config = dict(
    n_layer=12,
    d_model=128,
    n_head=2,
    n_kv_head=1,
    head_dim=64,
    d_mlp=512,
    vocab_size=5274,
    activation='tanh_gelu',
    norm='rmsnorm',
    norm_place='pre',
    norm_eps=1e-05,
    positions='learned',
    qk_norm=False,
    attn_scale=0.125,
    bias='all',
    tie_embeddings=True,
    parallel_block=False,
    init='uniform',
    init_std_qkv=0.0406,
    init_std_o=0.0406,
    init_std_up=0.0406,
    init_std_down=0.0,
    optimizer='soap_variant',
    lr=0.0075,
    beta1=0.95,
    beta2=0.99,
    weight_decay=0.032,
    lr_head=0.00487,
    warmup_steps=200,
    schedule='wsd',
    decay_fraction=0.719,
    decay_shape='linear',
    final_lr_fraction=0.0,
    batch_tokens=32768,
    seq_len=1024,
    doc_mask=False,
    z_loss=1e-05,
    train_tokens=157800000,
    steps=4816,
    dataset='wikipedia_en',
)
Each number is 50 + 10 x the weight over its row's rms, rounded and kept within 0 to 99. Layers, rows and columns count from 0. The size before them is the row's rms in percent of the matrix's.

# up: layer 9 MLP up, 512x128, rms 0.291, rows 449-501, columns 0-63
# down: layer 9 MLP down (transposed), 512x128, rms 0.31, rows 449-500, columns 0-63
up449 092:50 55 68 42 44 59 64 65 46 40 28 61 54 51 37 41 49 45 49 56 56 48 38 34 58 63 60 45 65 47 49 35 57 52 54 41 60 47 35 50 48 46 42 60 70 70 45 51 68 43 42 45 43 57 53 60 58 42 64 42 48 58 52 51
down449 099:61 61 54 43 49 42 73 61 38 41 50 63 61 43 46 59 38 51 51 58 43 55 49 43 34 62 32 64 68 55 29 41 56 50 60 35 31 36 71 48 48 50 50 70 32 52 44 39 45 48 63 48 31 47 39 45 46 45 48 40 55 68 46 44
up450 102:52 54 47 38 47 51 59 34 30 60 57 57 38 53 30 64 51 54 34 58 69 60 54 52 56 45 37 54 58 45 50 36 55 53 48 61 47 66 46 31 44 48 50 64 46 40 61 50 45 28 53 37 25 34 70 55 33 54 39 57 45 47 62 59
down450 099:64 59 56 48 59 40 53 67 51 42 49 40 65 48 50 36 48 47 50 46 57 45 63 56 56 51 67 37 47 50 56 28 54 43 49 57 25 41 53 63 51 59 58 47 55 49 44 49 36 55 62 36 39 45 48 59 47 39 49 62 35 44 47 41
up451 101:51 42 56 36 61 70 48 48 51 39 54 55 64 58 46 55 54 59 44 44 48 62 50 54 62 72 63 54 44 50 50 39 63 50 55 39 57 43 56 53 66 65 70 63 65 36 67 60 43 66 58 59 63 49 43 52 57 59 57 47 52 36 68 56
down451 090:48 50 39 61 43 36 53 76 46 46 50 38 38 50 56 54 50 48 48 47 56 63 33 52 61 58 64 55 42 38 47 66 59 53 38 41 42 42 45 47 42 49 48 44 45 55 48 37 52 56 70 43 56 36 42 63 53 58 44 30 43 32 55 44
up452 104:42 63 55 45 26 44 69 44 60 56 39 59 32 50 64 35 64 48 70 49 38 58 37 71 60 52 48 50 56 44 44 28 53 37 46 29 62 44 60 48 42 45 42 41 36 32 51 45 54 69 56 56 39 53 52 50 42 41 40 30 44 50 46 52
down452 104:53 51 48 55 43 49 44 39 64 61 38 47 50 56 33 74 41 66 44 51 57 15 43 54 53 53 47 58 47 50 51 58 49 53 60 43 40 39 47 53 58 55 48 45 42 43 51 46 50 67 61 48 47 35 46 35 48 45 77 54 64 43 57 59
up453 105:35 59 51 63 46 65 49 57 48 51 40 50 57 40 44 28 53 49 54 45 46 59 46 44 66 59 74 45 56 35 47 36 45 50 50 60 54 69 48 36 52 38 48 57 48 44 52 37 51 58 66 44 41 60 34 41 44 43 48 42 39 40 41 49
down453 092:44 30 49 46 53 58 46 52 68 56 45 61 35 43 48 43 40 66 40 35 44 53 50 52 56 51 55 27 63 55 49 40 58 56 59 45 61 49 36 44 28 36 34 48 64 49 44 45 56 44 45 34 58 70 34 41 57 36 58 46 48 52 54 64
up454 097:42 44 48 50 42 54 52 57 55 62 59 40 57 59 51 59 53 39 38 58 69 40 55 52 66 59 63 40 49 41 47 39 66 56 59 28 52 57 57 46 57 64 27 65 53 48 46 58 53 48 77 44 72 48 43 54 50 57 44 43 40 48 40 36
down454 107:59 60 46 54 39 57 53 52 58 41 49 45 48 44 41 62 59 53 44 42 52 34 43 58 44 46 57 46 43 32 57 70 48 28 61 45 50 43 37 39 50 76 40 49 58 62 33 41 54 48 38 54 67 55 36 53 52 43 57 36 45 57 47 56
up455 095:70 56 62 52 53 47 43 49 54 64 48 38 62 33 44 49 56 48 48 52 41 50 50 44 75 36 39 36 54 51 59 50 42 44 36 55 48 57 63 50 52 74 57 46 56 46 61 49 52 27 54 46 32 42 53 43 63 54 42 34 33 54 50 50
down455 090:68 47 48 28 46 49 40 62 59 39 51 43 60 50 62 46 49 66 56 37 46 40 32 57 54 43 70 58 39 36 58 36 34 36 48 54 53 43 53 68 36 58 63 49 54 53 37 64 35 49 47 42 33 62 50 45 50 50 42 42 38 57 42 66
up456 096:45 37 55 40 57 30 55 38 48 50 28 51 48 48 61 44 48 55 54 46 52 38 65 46 50 44 46 43 57 52 67 53 36 58 54 48 57 45 57 56 46 40 54 55 62 55 50 36 67 50 54 49 54 60 53 57 53 52 43 67 39 52 40 49
down456 102:49 41 53 57 32 66 39 47 59 59 50 64 44 49 45 57 42 36 58 47 54 54 28 50 51 52 59 56 50 52 39 62 66 52 58 50 33 50 36 40 55 57 54 47 56 64 46 60 52 52 54 55 61 33 28 55 34 41 56 49 64 54 51 50
up457 100:49 51 38 61 42 52 60 60 58 50 55 60 57 39 59 54 59 57 51 49 76 31 47 48 64 63 45 56 45 40 63 50 52 40 65 73 40 66 48 70 46 43 37 60 41 43 56 45 44 43 45 55 41 49 47 55 63 42 52 61 60 37 49 46
down457 094:72 44 46 48 62 59 43 56 36 68 55 49 55 54 60 44 37 41 42 62 47 38 50 46 55 47 41 49 28 53 48 59 54 55 35 32 58 51 62 41 57 61 50 57 56 45 56 33 67 51 46 54 56 49 39 40 58 60 53 62 46 54 51 44
up458 095:55 45 44 59 53 49 70 45 51 54 75 41 55 33 60 78 47 62 44 52 38 54 61 60 53 77 46 57 49 52 68 46 53 45 52 54 45 47 49 55 48 52 52 42 40 44 63 44 70 52 43 40 38 33 46 47 51 55 55 68 60 57 41 67
down458 089:49 43 40 53 57 40 48 49 33 41 55 62 41 52 51 52 64 56 65 56 50 49 40 59 52 56 35 44 39 56 35 65 59 47 57 50 51 52 56 53 49 48 45 64 51 55 49 33 41 39 56 60 37 61 50 49 77 55 29 66 46 64 38 52
up459 098:49 54 49 62 55 55 51 61 63 51 57 30 44 42 67 45 65 48 57 50 44 39 49 54 49 48 59 35 42 47 40 74 46 63 59 65 69 60 56 52 39 68 49 44 55 49 61 36 52 39 41 44 53 59 40 55 62 74 60 55 39 40 72 50
down459 105:50 39 42 45 31 56 44 47 51 40 47 43 36 52 68 41 48 54 61 54 51 63 46 41 55 46 60 57 32 58 61 40 44 29 67 49 57 64 54 49 53 48 49 47 37 40 71 61 39 61 55 57 32 44 35 52 53 55 31 66 28 30 48 50
up460 108:59 37 50 65 51 31 52 53 44 46 64 54 65 52 43 61 52 42 63 53 51 49 63 54 49 65 56 50 45 42 39 65 45 70 33 57 48 58 55 66 33 51 52 54 46 37 63 29 59 62 52 43 48 41 56 48 45 53 52 59 47 48 41 64
down460 109:43 46 35 46 51 43 46 49 52 69 65 55 59 63 46 49 29 45 55 48 46 28 40 37 68 55 53 48 53 53 53 55 48 47 46 35 39 49 49 28 56 49 41 59 37 48 78 63 42 71 44 46 50 32 41 51 53 39 51 58 29 64 52 50
up461 104:52 63 23 48 70 58 39 56 44 65 56 55 37 56 56 51 33 44 69 60 35 60 61 51 66 69 45 48 45 57 41 46 61 52 60 69 66 47 47 41 67 60 54 60 49 46 42 41 48 49 40 50 45 40 38 47 51 40 47 46 43 67 50 42
down461 117:39 47 50 61 42 59 49 40 62 60 47 59 30 51 63 61 46 61 66 50 46 65 49 53 53 39 18 55 57 37 46 46 55 41 39 43 36 68 41 69 44 45 53 47 50 61 60 57 55 46 47 59 33 75 67 41 38 35 63 22 43 51 36 49
up462 100:56 55 59 46 66 43 48 61 46 44 54 48 49 47 36 61 54 53 69 62 65 41 50 55 47 34 74 67 47 32 50 46 47 75 51 48 63 49 45 48 59 43 43 51 69 33 61 50 58 59 64 51 66 49 49 60 51 41 65 39 61 50 41 48
down462 102:44 52 53 54 54 52 74 45 41 56 35 47 40 62 37 38 37 46 50 42 47 54 42 39 47 48 42 60 53 58 45 49 46 52 54 55 58 61 48 53 46 45 41 36 46 67 45 32 27 62 46 49 55 45 15 48 40 45 60 59 39 46 42 67
up463 092:61 45 44 38 42 50 48 50 38 48 79 54 41 60 54 39 41 68 51 57 58 63 45 54 67 57 58 45 59 59 42 60 57 40 29 65 65 50 37 53 56 51 60 53 35 53 41 51 47 81 43 45 53 48 50 42 59 44 43 43 47 53 38 49
down463 086:47 54 57 54 38 61 74 59 42 53 31 47 53 53 46 50 45 46 65 34 60 39 52 65 34 50 47 65 49 41 55 59 52 65 69 52 48 55 57 67 53 32 32 37 56 39 57 47 67 47 67 46 58 57 46 44 63 56 47 41 44 49 39 45
up464 089:42 50 35 50 51 52 42 59 34 52 34 47 59 49 60 38 36 59 48 36 54 48 71 56 52 45 55 54 42 48 50 65 53 50 40 46 41 50 38 52 60 44 42 55 43 35 51 30 50 44 39 48 52 61 40 63 64 61 42 49 63 50 57 34
down464 094:37 54 52 63 42 53 42 45 52 52 40 35 59 70 53 40 40 46 64 47 51 45 30 51 51 43 35 57 51 41 33 49 35 54 37 54 45 47 28 57 39 50 63 47 54 46 51 58 65 41 57 54 54 64 56 51 54 47 57 46 49 33 34 39
up465 093:58 39 37 42 66 65 54 47 53 52 37 58 53 52 57 49 58 55 50 40 56 48 46 44 54 42 56 56 55 42 48 49 60 49 54 27 70 54 37 56 59 53 52 65 43 29 53 44 37 59 44 51 46 57 28 55 46 29 44 38 42 69 72 61
down465 103:47 72 41 45 50 43 44 59 40 61 55 37 56 43 57 40 63 42 45 69 46 64 62 49 46 53 46 61 50 62 48 49 64 51 73 54 57 53 62 37 49 61 62 64 46 53 83 48 61 63 72 46 27 54 51 40 61 48 58 58 49 48 69 50
up466 092:62 63 55 43 54 45 45 59 61 38 54 60 65 68 54 59 50 61 48 64 50 50 45 43 21 31 49 53 66 51 70 36 59 69 42 49 57 63 44 28 50 52 60 30 45 49 42 46 59 33 38 59 62 51 60 59 53 42 55 62 43 66 43 54
down466 095:50 42 34 50 48 47 45 67 64 49 55 60 42 55 54 48 50 51 60 59 54 56 35 31 50 36 42 55 39 51 58 55 51 50 47 42 29 70 47 53 50 78 56 51 56 44 41 53 55 33 36 52 48 60 66 44 49 62 42 44 41 48 50 47
up467 100:43 36 38 56 49 46 47 51 53 23 77 30 63 38 47 53 55 42 48 49 71 38 48 70 73 61 66 47 52 46 59 45 57 57 49 56 53 42 51 53 58 45 38 55 59 51 28 48 44 24 57 52 46 43 50 43 42 48 55 55 45 61 60 41
down467 098:56 47 33 51 50 56 56 41 58 51 41 50 44 30 40 43 27 55 51 40 49 45 39 50 52 48 34 48 59 59 39 47 46 40 66 53 55 49 41 44 57 56 66 54 37 57 59 60 64 56 61 53 59 45 54 41 47 40 64 28 30 63 59 58
up468 098:31 50 46 44 48 58 48 49 53 50 54 38 57 28 55 42 51 52 50 49 70 37 52 71 49 38 42 56 50 47 58 52 59 36 38 57 51 55 54 49 50 48 68 34 55 56 51 49 42 64 48 56 34 56 33 42 43 70 54 44 62 74 73 39
down468 090:40 49 48 32 37 46 64 45 46 48 54 50 43 53 56 33 60 40 44 57 50 37 51 46 55 34 69 73 47 48 38 76 71 55 59 53 41 43 72 65 48 58 48 29 51 54 64 52 41 34 43 36 65 59 59 63 56 50 47 36 49 44 66 37
up469 106:57 57 55 45 47 49 71 38 34 41 48 58 27 49 57 47 46 58 66 46 51 62 39 40 54 59 44 55 61 55 47 61 43 64 34 84 39 40 54 44 58 51 50 52 49 49 47 55 61 47 41 50 45 48 65 48 52 64 52 31 53 57 63 50
down469 106:63 51 39 51 36 61 50 45 60 48 48 46 57 53 49 46 45 65 59 32 70 53 53 56 56 39 41 55 38 60 63 63 59 48 37 56 60 50 68 65 56 61 49 60 38 48 50 51 63 45 53 39 50 49 51 43 41 60 42 42 52 56 48 42
up470 101:52 45 48 58 61 53 44 50 52 55 52 71 49 39 49 51 48 47 41 61 65 45 68 49 49 49 37 54 58 57 48 56 38 52 44 54 54 39 57 48 49 74 56 44 57 69 55 33 42 45 43 49 54 50 59 45 60 76 55 62 48 51 37 67
down470 095:52 45 61 52 46 37 40 56 53 57 52 30 51 43 28 57 58 47 29 56 57 52 48 27 64 51 51 54 42 48 76 30 40 52 42 45 45 56 51 65 59 53 36 34 48 55 31 25 51 50 55 46 54 55 55 55 49 44 49 56 65 60 63 67
up471 094:34 44 50 52 66 61 36 46 51 53 40 62 53 37 69 26 49 53 46 53 54 44 57 39 50 54 32 53 46 50 41 44 49 42 32 61 67 54 60 59 49 50 58 54 54 53 35 48 44 46 33 54 25 53 60 43 58 63 57 38 57 42 41 46
down471 090:35 46 67 44 31 42 50 34 67 39 58 54 50 52 44 61 46 45 44 37 44 44 44 44 55 41 51 60 48 62 60 45 46 58 51 46 34 34 49 44 31 73 51 48 61 42 49 62 43 43 60 49 48 18 57 56 45 66 64 47 52 46 44 34
up472 103:52 77 52 40 40 50 54 42 40 57 44 55 44 57 55 57 73 52 51 39 56 45 32 48 52 41 27 58 57 58 49 42 59 65 51 40 47 50 52 66 37 68 55 57 58 50 58 54 44 51 34 60 30 43 47 65 46 45 53 43 54 67 48 63
down472 110:35 56 54 64 61 58 37 35 41 76 56 43 32 61 58 58 60 61 44 59 50 44 42 38 46 54 39 43 59 63 43 55 50 49 53 52 47 46 51 57 37 49 56 55 43 69 42 45 49 41 42 56 40 44 49 48 43 30 47 46 37 63 55 50
up473 104:42 37 58 48 56 39 53 56 56 48 49 46 48 40 39 47 43 46 61 61 64 46 75 35 61 48 55 64 38 41 35 56 59 51 43 37 43 38 46 65 53 45 56 58 41 45 45 51 62 51 50 37 61 67 55 54 41 51 54 64 58 49 48 57
down473 104:59 54 39 56 56 47 35 38 70 36 46 47 52 35 54 63 41 71 44 52 41 61 48 57 71 50 37 44 53 46 39 59 51 51 49 41 32 53 37 52 40 61 42 56 61 58 63 39 52 47 66 40 45 63 44 41 54 57 72 62 51 54 64 42
up474 099:44 32 55 54 58 45 54 32 61 39 50 46 48 65 56 53 41 67 51 43 49 74 62 50 47 47 50 64 60 41 62 60 59 72 40 65 43 44 58 56 27 70 44 42 55 38 51 58 46 40 46 54 48 46 59 49 54 49 46 45 48 57 39 43
down474 095:45 58 64 72 63 37 53 65 64 50 53 49 37 25 42 41 30 38 67 46 60 63 41 51 51 61 50 46 63 43 41 50 29 57 59 51 53 61 61 55 54 36 38 59 56 45 47 53 47 49 65 54 38 62 58 54 69 53 47 66 41 35 30 52
up475 107:54 52 40 47 63 51 59 31 55 53 58 62 55 63 46 64 41 42 39 50 50 44 59 50 35 81 34 31 48 30 41 43 47 48 50 58 61 46 60 70 39 48 41 67 61 61 49 36 64 50 59 50 47 58 52 61 63 43 45 40 57 60 48 57
down475 114:41 61 68 59 54 53 59 53 42 52 57 37 40 59 35 66 39 59 54 56 54 62 61 61 42 63 27 59 54 55 47 41 38 51 43 49 34 41 60 56 50 64 52 71 38 54 39 32 49 41 49 48 49 55 52 44 36 56 46 39 41 45 49 55
up476 097:49 58 58 56 47 55 49 52 47 64 54 41 70 44 71 42 57 52 47 36 42 44 36 61 43 39 71 36 54 43 49 47 65 67 56 70 44 49 65 59 59 78 55 72 49 29 47 43 73 45 25 52 50 33 54 43 46 55 54 39 50 52 67 55
down476 090:47 41 43 33 41 43 43 51 49 40 47 37 44 50 52 37 53 57 54 65 25 55 50 46 60 60 57 36 65 59 39 43 33 57 51 63 53 49 45 47 61 64 63 46 38 44 27 54 59 23 54 35 62 53 50 32 61 47 41 63 55 45 38 32
up477 099:39 63 61 54 45 31 40 32 62 61 48 58 47 54 52 65 70 52 29 53 69 50 36 63 49 48 52 59 68 49 65 44 34 58 54 62 43 43 49 45 49 43 60 52 51 46 57 47 57 53 41 35 48 49 54 42 56 56 43 39 67 48 41 54
down477 092:35 57 48 43 41 50 72 40 56 47 55 52 63 56 40 53 37 38 51 60 54 38 22 63 57 45 55 47 47 54 32 42 73 54 37 51 38 62 45 53 51 52 53 38 45 43 50 51 52 56 54 39 55 67 51 50 51 41 41 30 65 41 50 53
up478 100:58 39 55 35 57 48 53 54 67 45 47 44 44 52 42 61 53 50 45 52 46 43 61 51 49 66 48 46 46 16 29 53 50 55 43 26 27 53 63 69 50 51 51 45 63 57 59 56 61 57 52 40 67 42 61 55 40 54 45 46 49 55 48 45
down478 101:40 52 51 59 52 46 49 51 56 53 51 27 55 52 49 78 61 50 33 52 41 36 55 52 54 29 51 32 59 60 56 43 51 66 48 48 40 62 59 51 56 39 43 62 54 56 46 52 56 41 26 33 29 63 30 42 70 48 47 61 51 57 56 54
up479 092:50 46 39 44 57 49 44 44 50 51 41 65 51 57 58 51 59 56 31 63 58 58 55 47 51 54 49 41 63 49 60 45 63 49 53 61 53 46 39 58 56 43 58 53 52 58 51 70 53 60 49 50 65 40 56 64 78 45 55 51 74 45 25 51
down479 086:46 59 73 63 50 57 58 70 30 41 49 50 60 59 51 67 37 49 67 24 49 54 41 35 45 54 47 52 35 39 61 65 49 36 49 48 56 58 52 50 54 63 54 57 46 54 52 37 60 42 42 54 52 49 48 31 42 59 57 40 71 48 61 59
up480 114:44 56 54 44 45 74 53 42 66 45 45 53 65 38 62 38 28 66 55 46 43 45 40 44 57 67 59 58 54 51 56 39 66 66 57 44 50 37 40 50 38 59 46 41 61 41 47 62 35 48 37 55 41 62 66 56 49 53 63 47 68 74 32 47
down480 122:42 75 45 31 51 40 44 57 55 33 44 49 35 49 59 55 58 53 46 60 47 36 67 55 65 48 36 35 40 51 48 44 51 58 39 51 50 35 39 31 25 55 60 47 44 55 55 49 42 45 52 60 31 44 50 63 43 49 64 44 49 60 57 58
up481 102:37 40 64 55 51 56 57 43 35 44 45 56 46 42 39 74 43 54 58 55 52 48 45 44 60 47 53 60 53 71 49 31 53 66 51 48 54 52 48 56 47 60 59 53 37 40 52 26 52 43 57 66 62 59 44 50 48 50 69 53 49 58 53 48
down481 114:56 37 58 50 61 46 56 37 52 39 44 55 43 61 51 45 49 40 57 47 55 44 57 42 57 49 56 47 45 55 34 37 49 38 64 56 53 63 47 56 20 50 42 36 53 52 55 51 53 53 59 38 37 43 71 28 62 32 59 46 45 48 71 53
up482 103:58 45 57 43 71 36 42 62 60 19 37 47 45 52 56 37 31 41 35 37 56 43 36 50 41 56 62 54 63 54 49 40 47 51 54 50 44 50 52 54 58 55 66 43 63 54 51 65 62 61 37 50 22 61 39 48 45 55 53 47 63 47 60 45
down482 099:48 44 61 56 50 47 50 69 54 47 58 47 49 35 63 49 49 45 37 53 42 35 46 54 44 44 61 37 44 37 28 41 44 52 48 43 23 46 47 55 55 45 54 64 48 59 56 49 54 42 44 48 57 51 44 46 53 52 56 46 48 71 41 52
up483 099:38 66 54 57 48 49 41 46 31 50 41 47 53 46 60 53 53 35 54 36 63 40 51 52 40 68 75 45 48 53 64 56 63 42 56 54 60 49 53 50 61 52 52 42 54 59 58 44 55 66 49 62 45 52 56 39 47 55 53 63 55 32 43 44
down483 103:48 61 34 56 44 48 51 53 56 62 51 44 42 54 55 45 50 61 48 55 62 65 50 55 58 56 59 57 36 54 53 60 62 50 58 54 55 42 64 47 32 34 52 49 65 64 35 62 57 36 51 46 33 57 69 74 48 39 38 43 54 49 47 39
up484 104:49 47 52 52 55 41 60 43 38 42 37 47 46 44 49 37 56 60 33 47 41 60 68 38 44 48 56 42 49 56 54 60 47 49 48 57 49 70 45 50 58 56 21 42 70 32 55 50 59 78 50 55 64 49 43 55 67 44 51 50 42 66 46 53
down484 110:36 63 39 45 44 56 39 43 60 49 34 45 68 48 49 74 60 34 50 58 57 53 57 63 51 51 46 37 51 46 48 41 39 47 53 48 65 40 57 44 68 41 71 56 40 43 50 57 37 46 61 43 58 62 49 47 61 52 61 38 56 50 48 47
up485 093:50 52 49 57 47 61 40 49 62 45 59 55 39 51 43 47 46 59 49 55 45 48 46 51 50 53 60 62 41 26 52 52 44 56 39 44 52 30 47 72 47 32 44 67 45 34 39 46 47 47 65 56 49 57 47 57 54 47 48 69 54 56 52 46
down485 089:47 48 44 60 54 52 59 50 44 51 49 38 50 55 61 34 58 58 65 50 66 46 67 60 52 68 41 63 57 70 32 56 57 33 58 42 49 52 63 50 43 28 55 47 51 48 56 70 35 45 42 64 61 53 54 42 65 44 44 53 50 21 60 51
up486 091:47 62 52 46 62 61 58 37 28 51 55 49 31 38 37 54 47 44 62 58 60 52 56 60 40 44 53 47 59 50 40 67 51 48 32 30 56 58 26 49 37 55 61 62 63 33 28 74 47 52 64 52 72 62 50 46 63 47 55 54 49 61 60 47
down486 088:52 44 44 48 54 55 58 61 54 49 39 58 28 60 51 35 63 70 45 66 37 48 68 36 56 41 57 44 26 57 58 60 54 56 44 61 64 38 64 50 53 45 41 44 29 56 35 58 51 54 52 45 51 58 66 31 47 46 38 50 41 51 37 52
up487 110:54 42 57 47 59 38 39 45 52 33 59 41 55 52 48 36 44 43 51 57 57 50 42 49 68 50 54 49 64 53 49 50 51 54 46 57 41 20 61 43 57 39 48 65 56 44 38 64 50 49 71 47 50 52 49 30 55 44 33 42 54 56 56 67
down487 110:62 56 56 71 54 69 51 62 41 54 52 53 53 46 66 49 48 61 61 35 46 40 35 51 37 34 50 58 65 56 59 55 44 42 60 60 45 57 45 66 59 41 52 59 43 43 50 43 42 46 75 52 63 39 55 46 40 46 51 37 44 41 55 38
up488 096:41 57 53 50 31 40 40 67 30 47 61 41 47 43 53 55 49 50 57 47 43 44 60 29 46 37 48 65 42 63 45 40 51 59 37 38 62 67 46 34 39 46 53 69 57 40 61 32 29 43 57 55 51 65 58 64 60 58 55 53 52 52 45 55
down488 095:47 68 36 53 50 47 39 68 50 49 48 59 49 40 43 45 54 61 36 51 65 46 56 43 51 52 59 58 52 44 71 65 42 54 30 64 51 51 60 72 52 47 41 54 38 50 62 28 48 65 64 43 44 55 65 53 63 44 52 44 31 53 46 65
up489 093:39 62 54 47 52 59 37 60 55 52 52 47 43 43 64 68 50 47 47 52 54 63 57 57 53 47 58 55 37 45 36 47 41 54 38 66 41 63 49 54 58 58 48 59 28 35 59 56 38 50 56 41 37 53 57 51 42 58 63 55 51 62 72 61
down489 095:36 65 52 48 60 35 41 60 41 57 60 47 53 58 38 49 54 29 41 45 41 50 46 62 47 47 54 61 66 63 46 47 75 64 37 42 54 62 58 63 63 41 55 52 37 73 76 42 42 36 53 30 59 53 47 38 63 58 44 40 60 53 61 45
up490 088:52 50 57 50 31 43 45 58 38 46 54 48 43 54 49 61 60 63 52 45 54 69 65 45 49 54 57 44 54 54 64 35 54 54 79 41 73 39 68 45 53 61 54 31 53 49 34 58 53 32 36 60 45 48 55 52 53 59 55 57 62 44 35 47
down490 088:60 75 48 55 55 50 37 52 50 58 37 39 51 44 48 60 58 35 59 39 42 45 40 50 70 54 46 51 57 47 53 59 58 47 52 60 62 46 40 61 55 64 47 53 50 59 39 80 59 55 76 36 60 51 55 44 33 48 34 62 38 43 54 54
up491 097:28 48 39 58 46 48 51 65 38 50 55 48 65 49 60 31 55 46 53 64 49 61 56 45 45 72 59 56 73 34 53 53 33 48 52 49 52 57 56 56 44 65 45 58 72 62 41 46 57 44 55 49 39 54 38 63 46 53 54 62 58 58 48 40
down491 093:42 57 52 36 59 75 51 44 40 56 53 47 44 66 44 53 47 46 32 42 50 34 47 53 40 56 33 56 59 65 45 63 57 54 64 61 53 37 52 62 51 56 36 52 22 31 57 51 59 47 58 55 48 49 62 39 66 55 32 47 42 48 66 44
up492 096:69 52 47 50 57 51 61 45 33 52 53 51 40 51 41 43 50 49 46 46 58 68 55 61 31 38 52 47 52 41 52 46 45 84 57 52 40 53 43 40 59 62 63 41 55 43 55 59 56 49 62 39 55 39 39 47 56 59 42 72 38 60 60 34
down492 100:63 53 46 56 68 30 62 31 61 63 45 45 54 49 51 25 30 68 49 43 57 59 68 52 47 41 41 66 46 55 53 34 64 60 41 53 41 56 49 53 48 45 45 56 51 36 37 45 51 55 45 46 54 46 56 57 64 68 55 51 48 50 49 60
up493 093:63 46 36 45 54 40 46 45 48 48 64 54 50 57 57 23 51 34 62 30 57 48 46 55 43 38 51 56 43 32 51 41 46 42 41 30 53 47 58 48 52 53 66 52 49 52 40 36 44 38 55 65 46 47 48 54 53 73 67 42 55 29 38 44
down493 090:67 50 56 69 62 45 49 57 55 51 30 58 36 41 45 51 38 42 40 47 23 47 48 57 44 56 34 38 49 60 66 59 40 52 52 55 46 19 67 47 44 53 36 56 54 26 48 57 35 39 49 44 48 38 58 54 65 42 57 66 59 42 56 52
up494 101:41 55 55 66 49 42 53 43 41 72 58 35 64 44 62 49 45 47 47 46 51 65 56 34 49 56 36 63 55 70 59 43 55 61 44 38 51 32 39 32 39 23 47 47 54 42 45 34 45 56 58 50 47 45 52 54 62 56 56 45 52 89 51 35
down494 104:58 38 51 52 46 41 40 40 70 50 52 45 52 50 43 40 64 50 51 44 40 34 63 32 62 36 76 47 27 54 66 41 38 45 62 36 39 43 49 62 52 49 62 42 60 37 68 50 43 49 56 52 68 45 46 57 43 50 42 57 63 34 61 61
up495 097:45 52 46 47 51 55 27 48 42 53 70 26 61 62 58 44 49 47 59 53 48 56 54 19 64 57 60 54 27 38 52 44 59 58 55 45 38 57 35 44 55 41 55 51 42 35 60 49 32 49 40 49 56 57 56 42 52 57 51 65 59 55 58 58
down495 096:47 43 51 35 47 37 51 54 46 56 28 52 55 52 36 52 69 38 62 43 61 41 52 54 60 55 64 55 51 44 40 44 33 48 48 54 41 45 46 70 38 56 44 37 44 57 51 62 29 45 53 54 58 62 46 56 55 43 43 36 44 35 64 54
up496 104:66 33 51 41 53 51 51 40 53 51 36 56 25 47 63 45 43 56 59 49 49 44 48 47 70 40 44 43 55 51 44 50 56 40 63 55 68 62 52 60 31 46 38 49 52 36 46 78 59 62 43 44 42 45 57 57 49 67 64 43 62 54 51 60
down496 105:64 51 46 32 55 55 47 46 54 60 40 51 45 47 34 55 44 60 49 59 51 53 43 42 66 60 52 51 57 32 25 48 33 57 42 50 57 47 64 60 50 47 63 58 34 64 70 73 38 56 48 46 54 51 42 52 41 44 35 47 53 58 37 53
up497 113:56 40 47 67 56 38 47 50 46 39 45 46 50 34 56 51 36 43 52 59 51 45 55 56 50 60 68 43 24 54 64 47 36 60 57 44 35 62 66 44 42 49 43 45 52 57 75 63 67 45 49 52 34 62 68 66 63 37 56 57 67 47 46 52
down497 104:50 55 53 58 44 59 45 63 39 40 45 57 56 56 79 55 56 64 46 50 56 31 57 52 29 32 55 47 55 46 57 47 48 55 53 53 55 47 47 52 33 48 52 45 50 54 60 25 50 46 38 69 52 40 51 59 53 54 66 52 40 50 29 47
up498 104:41 41 52 62 32 37 39 37 40 53 46 66 71 25 56 48 42 64 54 34 57 44 67 32 59 61 49 69 54 63 49 54 41 56 39 66 46 59 44 51 39 48 41 52 53 43 56 46 43 46 50 48 43 56 55 58 43 47 56 64 51 60 39 41
down498 111:47 44 43 63 59 35 71 66 57 50 58 60 71 35 55 48 59 54 41 39 46 45 52 27 49 50 41 51 36 51 59 57 61 32 45 40 56 58 43 58 54 36 63 52 50 67 65 74 59 50 69 44 46 58 38 34 58 44 44 55 67 43 50 52
up499 110:48 32 61 58 49 41 54 54 51 56 60 55 63 36 49 40 51 69 59 46 63 59 59 49 65 60 40 54 75 60 19 47 56 50 54 42 37 59 55 53 51 56 42 73 38 58 47 45 54 57 51 68 52 41 56 52 43 45 52 61 48 54 55 54
down499 113:60 41 56 45 64 53 43 47 43 58 77 34 60 43 39 54 48 38 51 44 33 49 53 39 62 56 53 60 46 46 59 43 49 50 56 37 57 39 53 62 41 47 72 40 59 35 60 29 52 41 38 54 60 62 44 47 66 64 43 42 62 47 43 50
up500 098:47 45 48 34 45 51 64 38 46 45 45 60 46 53 57 65 46 74 60 67 49 67 49 31 30 61 42 59 34 50 60 49 48 49 45 53 54 40 52 50 53 43 32 41 49 36 53 58 53 53 60 55 61 39 45 37 59 33 57 58 55 60 52 45
down500 104:56 54 62 59 50 52 53 67 43 53 62 51 48 53 52 65 65 31 68 59 53 35 33 58 47 54 47 41 27 52 48 55 48 42 63 46 51 42 48 50 53 59 42 40 46 59 44 60 42 36 52 52 48 44 43 45 49 51 31 60 62 55 48 65
up501 102:47 62 42 46 48 46 48 54 42 48 54 61 49 39 48 63 47 56 35 45 48 58 59 52 65 51 56 41 56 51 58 50 43 63 52 42 47 49 77 46 46 51 49 39 44 17 55 58 35 60 43 57 32 53 50 55 48 67 40 40 51 37 45 51